Each number is 128 + 24 x the weight over its row's rms, rounded and kept within 0 to 255. Layers, rows and columns count from 0. The size above them is the row's rms in percent of the matrix's.

# layer 6 MLP up, 704x256, rms 0.101, rows 582-608, columns 0-255
size [ 96 101 111 110 102 101 102  99  93  91  92  99  95  92 100  90  95  94 103  97  89  92 107 101  96 106 103]
[[103 150 115 115 103 122 106 162 147 140 171 138 166 167 161 132 113 137  79 123  86 115 128 133 129 155 159 118 132 115 143  99 136 113 119 134  79 104 105  59 153  93 139 153 119  95 111 109 106 128 141 103 157 122 122 102  87 142 117  95 133 148 141 160 124 113 133 124 135  91 131 114 110  94 136 111 151 146 147  93 159 146 134  73 162 148 180 193 115  92 149 108 146 158 155 110 121  85 117 115 139 148 134  80 151  99 141 106 129 109 144 122 100 151 113 128 131 106 148 149 160 114 128 182 131 180 123  95  94  93 125 149 158 139 146 122 129 115 107 120 154  99 120 158 130 141 138 124 108 118 108 139 111 148  83 107 127 153  69 151 132  90 114 184 144  85 129 142 146 139 127 170 130 107 150  85 183 117 119 104 111 108  90 121 113 123 111  87 142 143 141 155 148 114 109 132 152 162 149 144 177 137 138 156 131 141 123 132 132 137 107 109  82 129  82 122 110 128 145 114 144 134 121 117 167 100 137 136 112 127 140 142  92 132  97 121 104 102 156 102 157  86 125 127 161 131 112  99 147 139  87 137 126 116 113 129]
 [100  76 113 137 144 126 104 105 135 149 140 138 131 110 130 124 139 136 149  97 155 148 127 125 107 126 152 118 131 112 120 157 110 116 105 108 130 121  96 173 123 106 144 147 118 119 163 131 129 104 109 140 127 121  93 127 128 120 156  96 117 105 115 152 113 187 114  89  95 139 135 133 162 141 146  73 113 101 139  93 156 189 159  79 171 178 141 121  61 109 123 142 106 127 108 107 148  97 145 129 160 175 155 118 154 100  88 175  93 127 123 100  72 105 143 151  91 101 148 133 126 136  86 153 152 119 127 136 109 149 127 124 136 119 120 114 131 143 147 106 148 121  91 131 116 133 129 153 124 137 147 163 125 129 120 112 141 145 119 143 139 150  98  91 112 135 132  89 151 170 147 109 153  61 172 160 170 126 170 177 125 133 135 136 167 172 124 166 142 121 110 125  87  75 116  98  75 105 125 120 115 134 113 149 119 134  96  86 149 148 110 136 134 110 130 147 137 126  89 123 161 151 123 157 154 148 127 121 135 147 103 148 113  99 126  90 160 109 157 130 146 132 150 153 121 125 105 144 134 127 131 127  95  72 137 126]
 [168 129 142 148 137 187 105 101 112 103 124 139 145  80 119 111 107  96 132 151 124 137 134 136 120 154 155 141 132 118 141 104 147 114  98 131 110 121 169 127 156 135 151 121 117 104 122 136 119  91 160  83 177 113  98 114 179 106 115 100 110 150 128  80 141 157  83 117 179  69 113 122 136 114 133 149  74 134 143 119 142  96 158  99 134 141 129 158 146  94 104 110 121 119 146 147 113 101 130 112 109 106  69  94  98 150 139 103 128 137 123 110  95 113 148 156 114 127 145 140 111 132 140 139 124 144 151 110 169 113 132 189 115 142 122 138 180 172 152 100 136 106 132 140 118 124 151 166 161 136 153 128 109 131 140 143  89 156  93  96 108 151 143 120 150 109  96 110 105 153 156 184 123 137 118 110 111 140 140  88 118 134 152 159 112 101 116 150 132 124  70 103  95 144 112 135 189 118 111 145 131 120 141 128 148 106 126 160 142  97 134 151 121 121  87  65 157 116 134 158 117 130  71 117 120 128 176 149 125 122 130 131 161 156 120 134 119 147 152 138 145  85 127 137 101 140 146  82 127 127 146 141 132 107 125  88]
 [165 167 140 152  92 101 127 127 117 137 144 102 117 148  95 110  97 126 147 147 149 162 125 153 124 135  90 126 110 135 116 128  59 138 167 109 112 152 135 136 208 161 153 120 152 150 175 113 123 143 146 153 119 143 101  70 137 145 157  89 154 126 123 169 127 132  87 140 135 110 154 114 121  92 108 141 146  83 121 185 157 130 156 136 118 137 154  92 104  79 142 168 136 140 166 110 129 134 137 147 149 139 136 110 177 138 113 100  99 138 119 150 139 125 141 117  62 109 131 111 111 153 106 149 132 112 107 118 127 117 134 120 126 119 128 102 140 120 116 116 123 174 141 139 186 137 122 157 146 141 151 113 100 128  99  98  89 126  91 157 133 115 111 119  94 117 123 136 139 149 107 127 154 134 155 157  88 114 151  93  82 101 104 121 143 127 113 131 138 117 164 119 100 177 110 153 133 112  86 117 101 145 162 126 151 144 123 161 118 128 135 106  81 127 177 101 140 146 120 108 140 113 154 135 109 176  89 117 133 129 156 156 113 135 132 127 139 153 113 163 161 198 132  83 105 118 128 115 127 110 103 118 127 136 135 143]
 [156 123  85 143 123 172 158 126 119 116 110 130 126 182  96 166 175 111 149 130 109 107 174 153 137 109 170  73 123 144 110  99 129  79 143 170 158 118 118 139 118 121 142 121 129 147 135 151 148 117 161 144 161 143 154  99 140 135  93  86 146 180 169 163 112 136 157 160 124 139  88 171 129 132 127  88 145 112 160  98 159  89 124 134 122 134 145 142 144 101 144 127 119  70 115 126 116 132 112 108 157 125 141 126 149 140 131 142 126 127 112 117 141  85 144 131 199 140 145 105  96 104  99 106 133 103 131 108 147  94  83 137 128 118 102 147 113 193 106 130 125 145 100  81 149 147 155 107 120 136  91 182 107  91 113 175 112 139 112 139 145 109 137 116 145  45 113 134  92 120 100  88 147 120 138 137 154 118 117 103 164 131 127 153 121 145 105 170 145 118 158 124 125 127 121  97 131 114 123 127 118 145 120  99 139 116 110 105 125 137 117 119 137 163 106  99 111 136 145 145 123 115 171 123 123 177 112 104 125 113 126 134 141 119 173 115 151 143 131 110 149 110 114 101  92 103 134 130 120 128  86 110 109 154 141 107]
 [132 149 150 138 112  94 164 149 110 137 102 106 124 132 122  95 144 118 126 102 113 119 107 160 151  92 155 130 110  85 158 118 151 132 134 103 134 150  69 152 160 139 131  91 168 134 135 136 129  93 158 111  86 136 100 139 132 118 118 177 145 152 106 112 155 150 101 104 106 144 135 158 122 128 117 102 144 101 110 106 117 151 105 116 154 112 128 121 137 121 166 119 103 121 109 116 109  86 120 155  98 125 122 136 152 152 153 132 151 124 106 142 116 137 130 101 155 124 172 134 137 145  82 141 125 135 135 155 132  98 120 115 146 116  98 131 137  94 167  97 151 106 154 128 111 132  74 113 130 126 127 114 135 142 168 188 191 138  97 168 122 112 144 116 101 150 162 103 132 122 148 155 106 112 148 158 129 169 113 118 149 146 159 101  97  83 151 121 137 123 154 142 113 161 153 150 115 127 112 130 120 103 159  98 142 122 122 104 149 155 125 104 132 160 119 156 121 102  69 138 170 118 156 120 100  99 126  73 122 136 102 134 108 130  86 126 199 123 112 191 141 157 110 101  82 139  78  78  97 131 170 115 114 119 150 136]
 [169  87 108 148 140 116 147 107 124  87 128 127 145  97 114 140 125 157  99 131 101 122 169 141 112  95 111 127 105 154 139 138 141 153  76  88 111 142 108 132  84 167 140 148  99 144 129 176 102 107 136 133  98 167 148 155 147 144 113 129  91 168 122 152 146 164 107  93  82 119 136 128  86 121 117 129 129 110 106 140 122  75 130 143 135 138 128 125 128 125 102 129 149 158 101 126 103 121 121 137 124 106 156  94 127 147  90 107  81 138 156 123 131 150 116 128 134 126 140  89 120 164 141 136 133 128 127  92 123 123 161 128 113 133  91 153  90 154 151 104 128 139 148 115 171 159  71 133 121 133 135 151 127 144  97 114 103 133 105 123 121 153 159 162 131 146 144 138  79 115 142 176 197 162 145 124 118 125  71 119 130 132 134 167  95  85 138 157 124 101 126 121 138 160  75 102 154 164 163 111 105 128 132  93 104 122 137 146 146 150 154 143 145 141 106 128 144 156  97 137 102 160 141 126 163 130 116 114 163  99 106 143 108 127 101  78 153 176 110 129 116 104 141 108 138 123 114 104 132 122 111 122 105  94 144 208]
 [137 125 131  78 113 173 104 120 158 112  60 124 146 118  92 144 109 155 146 148 139 107 117 111 124 111 156 116 137 124 140 143 172 122 167 109  97 125 119 140 120 136 125 141 109 126 127 127  95 128 138 110 171 159  91 124 163 138 117 126 134 159 138 135  90 111 125 135 112 106 133 152  90 121 150 153 150  98 161 149 142 122 154  99 117 145 144  95 123 118 125 165 153 144 122  93 133 104 143 145 111 167  98 151 129 115 102  72 124 129 139 115 123 142 122 113 122  86 115 101 121 143 107 117  99 129 123 144 105 142 144 143 131 109 111 129 126 119 166 153 102  73  62 135  98 140 124 149 152 149 144 145 134 124 111 118 119 144 152 129 138 155 101  94 132 154 111 153 132 128 158 151 133 151  99 141 135 158  74 145 152 139  81 184  98 188  92 119 146 104 136 122 137 125 104 145 108  84 105  86 138 160 105 162 124 105 154  91 152 115 142 148 134 118 118 116  71 135 120 117 184  94  70 149 124 128  98 160 106 170 148 104 119 106 125 111 138  77 110 101 128 130 135 155 171 112 154  64 121 152 143 145 118  83 132 148]
 [166 100 137 113 108 152 131 138  77 128 117 142 171 114 119  96 129 120 107 144 119 143 137 114 150 117 105 131 120 154 147 170 117  95  90  97  99 164 154 136 110 127  70 148 179  98 144 124 126  99 124 108 107 122 119 105 135 142 152 131 125 122 127 129 121 144 142 161  96  82 142 124  90 131 138 122 102  96 165 151 117 106 157 134 126 153  86 111 113  90 110 142 147 153 138  97 157 100 105 121 137 176 109  94 114 132 101 145  83 118 152  97 115 110  94 165 112 129 103 129 110 141 133  90 121 106 163 140 115 106 145 125 104 171  95 137 101 170  91 157 112 135 194 119 154  98  78 103 175 120 125  99 150 125  84 131 109 121 186 113 165 131 162 110 113  68  99 114 129 139 140  97 131 171 138 128 148  96 138 114  85 142 135 122 151  78 169 121  95 113 120  99 120 172 125 133 108 120 143 125  82 153 130 123 150 106 140 137 109 140  86 137  99 100 112 125 104 142 137 139 137 149 110  96 164 125 146 165 179 126 154 116 173 148 142 124 133 142 120 158 141 102 119 136 135 139 132 162 124 125 140 110 121 130 102 124]
 [123  99 128 132 112 129 119  94 181 118 115 110 145 152 124 127  89 122 146 102 109  61 167 113 110 126 100 142 109 146 105 123 108 175 139 156 134  98 120 122 101 139 130 151 143 117 164 149 154 178 112 168 159 116 160 124 135 126 140 169 160 131 137  88 116 127 114 188 138 136 125 107 137  82 105 110 121  66 144  84 131 160 101 128 111 150 163 136 142 115 124 151 102 148 140 150 145 161 113 116 140 165 149 125 132 144 126 134 163 165 108 105 124  99 115  94 142 129 141 135 175 158 160 123 131  93 158 107  98 109 111 106 129 106 148 113 135 107 157 154 151 162  96 124 141 186 125 146  89 152  93 132 147 112 161 158 143 110 170 116 190 139 118 122 127 101 127 108 142 132 114 160 123 116 115  99 174  85  97 155 124 140 107 155 113 138  95 157 158 121 130 119 158 110 124 123 104 141 132 141 132 135 176 122 150  86  98  98  97  77 127 136 144 129 129 154 124 122 135 145  85 120 161 121  86 153 126 131  92 116  96 108 108 128 171 143 122 157 140 118 138 132 109 149 125 138 153 177 142 123 176 149 136 103 144 109]
 [ 88 132 137 125 140 148 118  95 135 131 142 117 148 175  90 119 129 132 153 160 145 130  93 154 156 105 124 154 127 122 111 113  79  64 129 143 115 154 137 150  62 184  98 100 166 165 122 100 131 127 106 110  90 140 157 132 101 113 125 125 137 147 126 106 148  92  95 145 101 120 167 124 115 177 175 103 128 145 129 144 115  69 125 129 142 121 126 143 161 109 109 163 148  91 124 112 145 138 110 145 154 109 152  94 116 157 165 115 113 125  88 129 103 112 118 140  96 130 154 179 142 120 156 130 119 163 137 125 131 112 121 146 111  86 128 152 139 119 126  96  60 154 157 129 148 149 138 147 152  95 157 135 135 192 133 152 154 109 136 119 158 125 112 118 114 128 159 111 140  99 130 125  60 123 116 106 162 101 139 109 138 104 136 136 155 133 143 147 133 118 137 153 109 141 101 150 149 124 167  98 128 124 131 138 143 126 130 144 125 147 141 124 158 171 134 165 172 105 152 130 120 141 112 124 119 124  58 115  90 130  88 120 100 144 104 136 141 134 126 113 133 174 115 157 148 145 152  76 113 145 162 133 106 162 139  92]
 [110 112 145 133 107 144 107 114 159  98 134 162 160 125 164 108 142 138 114 120 123 145 107 149  90 117 135 130 110 102 111 125 124  89 125 137 176 120 151 128 126 140  78 134 157 119 157 112 123 159 105 148 103 116 130  97 174 141 122 123 145  92 119 136 147  93 187 156 146 142 110 140 157 179  98 112  91 148 135 148 148 143 166 180 139 117 106 171 150 161 130 110 147 107 121 160 120 110  85 128 146 102  95 161 118 155 115 159 139 116 147 134 116 131 112 149 113  94 138 103 150 141 103 128 124 125 130 143 154 131 132 135 155 107 141 175 108 137  74 126 149 122 119 118 168  99 143 165 105 122 107 100 131 133 173 149 123 118 153 105 134  96 158 140 118 128 121 129 127 176 103 150 177 143 132 111 119 127 171 119 181  72 123 134 117 163 112 129  93 118 123 103 120 142  96 128 136  94 193 126 101 126 156 169 136 141 114  79 151 137 127 132 143 124  85 100 103 123 108 107 142 140 166  97 147 111 153 104 118  75 104  50 176 130 131 129 147 124 140 150 164 141 118 113  93 111  98 142  87 145 121 139 115 125 115 141]
 [175 127 138 124  97 139 130 132 139 145 123  97 112 167 126 160 120 146 123 132 140 109 138 137 141 187 145 125 149 122  60 187 180 135 104 105 155 113 170 136 137 169 130 121 127 103 100 138 180 119 128  99 133 170 128 174 135  99 155 113 138 109 182 193 150 138 143 150 100 168 110 138 167 124 125 154 131  97 116  90 137 116 166 101 106 107 102 128 163 160  92 113 124 126  99 122 121 118 141 119 110  96 151 103  91 126 122 160 125 145 111 140 103 107  93 128 142 137 113 131 145  67 130 108 116 109 126 138 140 162 155 155 140  77 112 144 101  81 144 133 132 129 132 147 121 135 137 131 111 134 148 114 150 164 140 101 147 142 149 126 110 135  88 139 132 173 136 113 131 117 127 150 142 170 144 122 131 139 104 132 152 112 128 142 107 121 144 143 104 128  96 110 153 107  77 145 120 138 131 133 180  85 118  95 150 137 128 120 139 116 125 104 126 141 144 147 127 143 127  78 164 180 126  57 136 129 134 133  93 150 121 115  91 120 121 149 126 150 135 129 119 114 130 126 114  98 174 152 111 122 138 199 130 128  69 148]
 [137 118 149 108 144  92 167 124 119 133 102 132 133 114 170 127  59 158 143 144 112 125 181 164 130 150 132 123  93 159 142 138 160 105 120  83 168 151 126 175 160 114 102 105  69 105 126 127 135 146 149 105 101  98 123 128 106 119 117 139 110  83 128 158 140 141 117 120 130 136 129 119 190  97 103 173 119 167 116  98 147  92 122 137 116 135 173  93 108  88 116 153 123 176 105 130 113  97 146 122 101 152 152 140 113 109 142 115 125 147 109 111 111 137 147 144 107 108 159 105 119 153 117 128 127 148 157 154 145 177 146  92 124 148  94 123 118  76 153 110 153 137 112 138 108  93 139 167 122  94 149 149  87 120 101 131 138 114 114 146 128 140 118 115 128 152 134 119  96  50 105 100 122 132 113 142 123 132 156 167  89 127 136 111 113 121 147 121 131 119 111 123 174 108 146 126  98 158 126 140 115 129  98 144 156 115 142 141 118 123  88 107 103 111 164 160 147 150 172 155 153 131  93 143 101  92  97 175 154 115 150 161  95 100 137  89 129 109 147 137 108 118 123 113 159 103 132 150 139 143 100 177 131 108 124  95]
 [114 100 125 137 137 138 140 126 122 160 141 168  74  90 104 140 147 140 155 158 157 147  97 119 175 170  97 130 112 134 134 156 128 181  84 134  93 106 143 123 134  98 122 142 115 148 134 118 126 182 126 143 137 103 143  89 113 118 142 123 148 105 141 119 137 138 133 128 162 146 134 144 132 138  97 121 102 132 145 107 100 162 130 108 111 197 150 127 182 124 138 152 136 129 179  98 115  98  93 137 153 104 137 166 135 109 128 104 101  94 107 148 131 113 125 180 159 101 139 127 110 141 134 114 115 118 124 143 132 126 130 127 201 133 146 136 120 170 146 161 133 128  94 137 110 136 148 153 120 141 156 149  89 141  97 139 124 148 113 122 106 118 110 141 115 125 127 120 146 175 150 151 114  85 133 151  94  73 148  96 152 177 145 143  68 107 137 139 119 136 102  95 104 111 119 137 130 104 143  95 117  78 136 130 137  92  71  93 153  93 167 133 120  90 104 112 156  94 152 143 107 140 107 104 198 114 140 122 102 130 120 150 139 142 122 151 113 114 137 166 170 146 107 109 122 166 120 101 128 153 132 161 119 121 139 113]
 [121 127  92  99 115 140 153 109 131 106 149 182 129  95  90 122 130 104  97 109 130  99  86 144 140 106 120 131 118 106 110 146 159 119 155 116 130 131 120 123 120 152  93 113 102 127 162  81 146 141 133 130 123 155 128 132 136 142 108 137 164 130  73  79 133 108  86 109 121 146 122 143 120 161 113 116 110 152 145  87 145 105 115 162 149 117 118 119 162 117 126 158 148 123 111 105 118 134 141  91 138 135 162  99 149 135 191 106 107  92 124 156 112 157 135 129 125 148 135 142 146 104 130 130 141 146 114 148 157 119 147 140 167  77 137 153 143 126 118 163  96 132 126 134 130 109 152 116 174  77 114 144 177 134 143 128 136 166 131 130 158  80 116 109 168 108 144 144 146 170 136 130 119 113 111 110 135 144 127 105 125 132 142 176 123 142 153 188 110 133 181 117 147 137  70 180 133  95 140 146 139 189 154 147 111 109 140 117  99 126 134 149 102 133 104 127 125 140 117  91 149 146 131 110 112 140 136  84 143 137 144 137 202 114 106 129 169 131 139 120 102 184  97 108 115 138  95 158 124 114  73 103 123 124  70 108]
 [174 134 152 126 142 105 131 107 100 134 116 131 109  90 180 108 150 135 117 108 110 159 130 166 144 152 173 134 103 112 137 114 122 121 126 118 132 137 128 123 163 124 116 111 197 112 137 114  99 129 124 129 122 107 137 106 154 151 106 128 112 114 146 102 149 131 107 135 141 116 132 144 113 128 168 125 116  67 122 122 114 145 132  98 163  99 154 154 139 147 109 147 133 146 142 179 156 171 155 147 127 120 136 115 166  92 129 154 120 101 150  75 106 101 121 121 132 134 100 149 108  97 104 160 120 159 125 167 149 152 142 124  96 157 129 100 124 156 139 155 118 113 139 168 113 124 103 138 119 120 129 139 152 129 166 103 176 140 138 120 195 118 119 133 111 108 124 150  87 169 108  84 121  98 134  82 109 142 124 135 126 109 135 141 166 145 102 126 142  48 151 104  59 155 135 141  86 142 133  96 114 123 146 127 132  97  75 105 127 147 133 103 146 134 170 129 128 129 126  70 137 120 121 120 152 119 105 114 138 156 143 118 148  92 142 102 116 200 177 129 161 134 132 139 149 136  83 141 159 119 128 173 140 123 146  99]
 [ 80 126 103 135  92 112 122  98 113 141 171 144 148 108 129 123 147 103 129 106 144 104 132 105  94 138 140 118 155 107  98 100 111 168 128 100 171 165 114 129 165 123 132 100  90 125 112 131 116 151 129 109 132 101 150 142 106 150 155 134 178 118  79 129 170  69 125  95 137 103 141 138 123 134 147 124 130 101 135 140  94 149 100 156 149 111 109 146 128 126 144 129 113 170 158 122 111 185 164 133 159 167 103 135 131 115 149 151 132 106 115 118 142 149 171 134 158 129  71 152 124 152 170 156 142 168 123 118 137 132 142 146 114 153 128 163 113 152 142 138 137  87 105 131 146 121 155 149 131 128 111 147 136  97 141 146 158 153  87  84  89 159 116 147 112 126 122 156 146 134 183 111 170  98 161 138 131  85 108 134 146 132 103 151 144 131 100 125 140 147 157 103 145 125 105 121 188 115 121 130 157 135 166  81 111 114 135 102 152 156 142 141  97 145 157 191 113 131 124 160 124 103 138 164 136 147 110 157 128 139 146 145 138 119 149 151 129 171 130 133 112 164 146  84 129 172 113 103 144 124 115 155  53 128 127 138]
 [127  95 163  92 153 110 138  96  86 123 146 166 103  92 127  98 110 112 104 144 125 103 129 134 113 110 177 115 115 112 118 131 107 100 113 112 126  98 144 113 132 157 109 155 114  82 149 101 166 116  95 134 126 163 135 113 128 134 108 113 154 129 105 117 127 116  79  96 136 111 117 109 125 139 129 160 130 116 135 116 153 152 130 156 128 125 110 125 108 116  97  98 165 125  83 148 127 122 136 165 177 180 108  92 125 136 134 141  94 144 133  80 116  95 107 108 141 107 133 125  98 159 160 126 111 133 108 157 137 110 116 139 101 129 160 122 140 134 152 158 136 127 153 114 149 143 128 144 124 155  87 180  64 145 144 105 151 113  88 109 136 120 143 149 127 118 153  68 116  74 127 125 125 147 124 169 109 145 147 130  75 122 135 145 159 129  80 109 161 114 193 166  93  96 135 139 144  97 121 169 121 142 151 144 121 134 165 130 126 125 128 104 124  93 160  85 120 123 137 123 127 119 139  91 121 122 151 125 172 129 121  95 133 144 100 153 129 168 115 147 118 102 171 127 139  97 142 193 126 107  80 157 180 157 115 121]
 [128 141 119 135 117 135 123 119  90 101 111 116 125 151  88 137  98 147 129 129 141 128 156 130 145 137 140 150  94 152 112 104 105  97 175 131 108 150 133 114 135 140 128 164 159 127 128 100 121 138 219 123 133 156 133 140 166 112 174 132 115 105  87 112 120  94 138  91 138 114 120 127 119  81 136 111 150  88 109  64 122 152  86 152 134  71 159 134 161 101 156 162 149 157 138 115 135 128 141 131 171 128 112  63 145 173 117 157 115 161 112 130 139 131 117 124 115 110 164 133 198 143 129 136 138 132 157 139 103 117 134 132  94 120 105 121 177 135  98 145 122 109 137 135 119 126 137  94 100  80  77 100 101 140 120 122 139 119 138 151 132 141 135  96  74 114 131 155 108 148 130 135 144 113 102 181 129 128 123 140  80 111 164 135 147 133  93 120 128  86 149 145 100  90 146 180 141 121 130  94 153 141 131 109 166 115  89 117 136 134 137 104  83 152 128 136 125 148 130 104 121 153 136  85 186  94 146 134 138 119 114 143  95 144 127  96 135 159 113 165 137 141 142 125 145 137 108 102 122 115 153 110 160 154 142 138]
 [109 126 141 129 139 121 112  81  82 146 143 163 120 117 166 127  79 135 182 117 129 129 121 138 122 154 105 137 126 129 136 117 150 104 173  56 115 135  88 138 187 172 168 134 188 146 137 102  96 118 133 102 134 138 135 132 102 107 125 132 134  75 134 113 131 117 118  90  99 130 117 124 135 129 153 110 135 157 126 156 132 113 103 153 115 106 157 140 107 115 154 166 112 117 104 127 120 134 137 114 118 172 122 121 118 164 135 131  91 139  98 114 114 139 132 104 147 134 127 139 138 102 150  86 124 148 148 113 125 153 119 143 125 128 176 116 109  85 132 158 157 109  73 159 168 103 152  79 145  97 109  68 129 122 106  99 145 145 130 132  88 146 152 126 114 146  96 107  78 152 140 104 164 178 146 136  98  79 102 107 158 106 119  86 109 128 143 167 148 101 110 132 128 139 112 142 161 131 124 103 130 113 138 123 135 148 139 105 112 124 128 127 127 138 147 130 137 110 120 165 128 197 124 109 118 123 130  99 145 128  79 109  71 128 108 140 146  91 136 145 110 110 119 137 162  77 102 137 111  93 100 118 170 139 126 148]
 [111  90 180 132 126 101 131 125 176 156 156 157 120 128 148 119  92 125 101 126  99 164 110 124 122 144 151 124 128 136 132  78 147 144  93 180 147 125 144 146 115 102 107 106 145 147 107  98 151 145 167 135 125 149 145 117 109 143 117 117 125 123 106 142 158 153 170 116 140 128 170 106 110 141 119 138  93  99 104 165 121 172 139 116 131 104 103 123 108 145 121 117 108 137 211 125 126  98 169 134 118 133 115 146 133 146 116 121 144 133 129 175 134 156 113  94 133  96 152 108 120 131 136 140 164 129  68 126 118 180 106 112 153 143 154 114 125 106 136 127 156 122 161 166 125 143 153 101 142 150 138 121 146 156 115 111 140 152  90 117  59 136 124 131 124 114 131 113 107  87 157 132 100 142 131  68 110 127 117 133  91  84 109 107 137 122 174 134 156 121 112 120 135 105 122 145  66 103 122 105  96 105 151 115 185 126 132 173  99 191 122 119 122 100 129 123 155 132 126 148  41 139 121 138 136 122  97 138 127 108 132 143 117 121 118 121 150 114 134 148 135 136 130 111 129 140  51 158 106 118 152 140 141 120 140 138]
 [122 123 179 122 121 110 144 127 119 151 188 108 124 162 126 111 169  97 123 113 137 122  93 114 149 167 133 122 126 168  99 166 142 143 119 123 127 134 136 126 101 122 144 154 159 187 127 143  97 133  98 106 112 147 152 136 125 131 103 144 179 117 116 104 140 128 127 122 128 127  93 133 139 114 110  89  71 118 103 135 118  94 126 109 147 168  84 124  99 140 135  82 117 128 108 106 149 145 115 128 148 180 157 178 111 176 137 133 147 106 169 162 135 156 140  82  73  71 129 122 122 128 121 122 125 159 153 139 145 157 119  71 120 164 143 118 129 119 150 149 160 129 116 140 118  87 141 111 128 125 105 123 166 176 115 167 134 119 121 138 121 148 118 153 176  94 108 113  99 197 117 110 117 126 144 160  99 125 120 115 119 105 117 143 128 112 138 154 175 129 147 108 123 159 123 109 119 125 144 139 122 161  99 117 141 146 132 133  89  91  98 111 135  77 126 131 127 138  93 104 149  81 112 160 132 140 171  94 141 176 166 110 116  78 126 126 135  93 140 138 129  99 139 127 160 139  91 168 124 142 136 122 103 133 128 138]
 [163 102 106 108 124 127 100 138 119  92 102  81 151 139 108 146 144 118 157 138 123 144 108 118 165 136 101 127 119 146 109 108 133 166 163 153 110 136 141 106 111 175  85 146 157  95 154 117 114 122  88  93 134 124  94 109 135 161 155 103 132 156 138 164 127 118 152 179 129  96 132 126  90 170  96 139 127 104 115 123 110 174 150 120 111 136 146 109 129  94 148 132 133 135 145 141 153  98 158 132 141 118 150 195 168 141 109 146 128 135 135 125 118 132 118 104 125 104 166 132 119  89 124 132 104 126 148 130 164 132 133 137 145 132 118 142 143 155  89 168  77 139 165 104 123 124 138 119 145 130 144 120 106 129 183 189 149 139 132 116 135  92 146  93 138 143 131 147 166 139 128 114 101  95 108 187  95 119 128 127 112 132 144 106 151 144 167 161 140 171 138 110 136 136 111 133 111 124 111 142  89 169 172 115 134 111 134 161 120 106 135 118  82 102 128  82 100 181 127 102 143 122 145 147  97 174 194 114 138 114 109 134 113 136 147 126  96 150 123 157 130 120 148  92 130 144 134  59 103 135 121 144 163 163 150  95]
 [146 123 128 148 133 152 107 107 136 135 146 129 116 138 181 130 140 135 103 112  90  89 124 109 131  87 177  91 135 126 157 118 127  99 120 118 154 138 171 168 105  67 139 120 120 124 102  96 136 147  91 119 170 118  79 120 151 142 125 120 131 110 118 146 148 126 164 133 110 171 147 137 167 141 143 118 118 160 107  90 133 120 103 132 147 140 106 143 128 160 151  84  95 133 150 153 143 124 110 125 114 141 141 133 132 172  82 136 174 156  75 169 136 107 119 126  96 159 111 145  94 107  99 153 160 165 140 121 195 141 115 106  87 131 154 130  98 141 122 157  76 106 114 131 192 120 103 101 132 113 145 102 128 113 125 139 134 160 108 137 169 102 140 130 126 123 144 106 131 114 148 140 124 141 111 124 103 125  87  98  90  93 132 126 121  99 151 143 182 110 135  93 121 134  98 157 113 154 121  97 146 106 157 146 126  97 131 131  61 133 148 125 124  89 148 131 121 102 131 166  94 144 125 126 116 163 112  92  88 136 114 114 166 119 181 106 126 115 153 134 146 151 111 137 118 137 141 101 102 124  86 161 145 147 132 102]
 [141 122 133 162 189 159 124  97  91 166 135 129 133 157 147 154 148 152  95 131 120 118 125 139 166 105 121 148 130 131 120 121 147  69 163 115  94 144 114 124 145 121 132 188 132 131 136 120 158 104 143 132 145 143 131 162 132 105 128 136  70 118 126 147 133 111 162 128 111 111 118 140 120 134 139 142 124 151 169 126 139 100 172 157 123  93 112 130 190 174 123 120  98 165 112 135 146 109 112 156 103  64 171  88 111 101 145 144 153 133 121 110 128 140 147 131  96 170  83 132  97 123 147 112 157 141 122 123 122 126 126 134 127 101 167 132 141 152 140 128 130 114  62 126 160 120 165 111 135  65  97  87 119 119 197  98 119 155 140 104  98  90 135 142  92 143 103 104 155 145 128 147 104 140 143 159 130 140 100 142 127 159 111 108 127 136 122 122 145 124 118 145 134  74 152 154  89 135 164 103 117 124 104 108 124 146 138 137 115 113 140 148 137 106 105  65 136 157 125 150 137 125 133 131 111 104 120  93 146 118 141 165 136 128 119 129 125 124 146 118 160 120 157 180 163 129 150 150  88 148 102  95 125 177 109 161]
 [109  82 144 117 138 145 111 129 100 109 116 118 142  80 154 146 143 129 148 142 108 142 161 123 127 170 115  90 115 161 112 103 124 114 101  78 145  38 151 139 132 121 143 190 127 142 166 136  96 125 130 162 102 134 121 138 140 141 132 114 149 123 161 136 181 140 123 117 152 120 143 164 189  99 135 149 114 113  85 130 134 116 172 122 121 120 142 123 153 147 120 115 105 120 130  90 144  95 145 125 149 142 103 158 181 113  84 146 136 113 132 124 117 166 118 104 132 131 127 127 119 119 109  72 118 126 134 112 141 142  75  98 153 126 123 105 160 108 163 125 123 111 143 135 126 109 106 136 124 125 102 137 131 131 115 162 116 147 115  97 106 160 128 169 112 148 138 114 130  94 113 113 102 101 140 136 149 126  99 152 127 103  74  89  76 131 147 105 100 132 130 106 106 141 162  97 143 131 107 137 117 137  94  95 160  95  96 160  95 147 119  90 149 125 115 135 124  99 102 128 141 110 173 139 151 112 180  70 143 133 161 126  84 129 151 105 119 117 105 134 110  89 155 117 129 109 155 148 176 115 144 108 154 169 169 134]]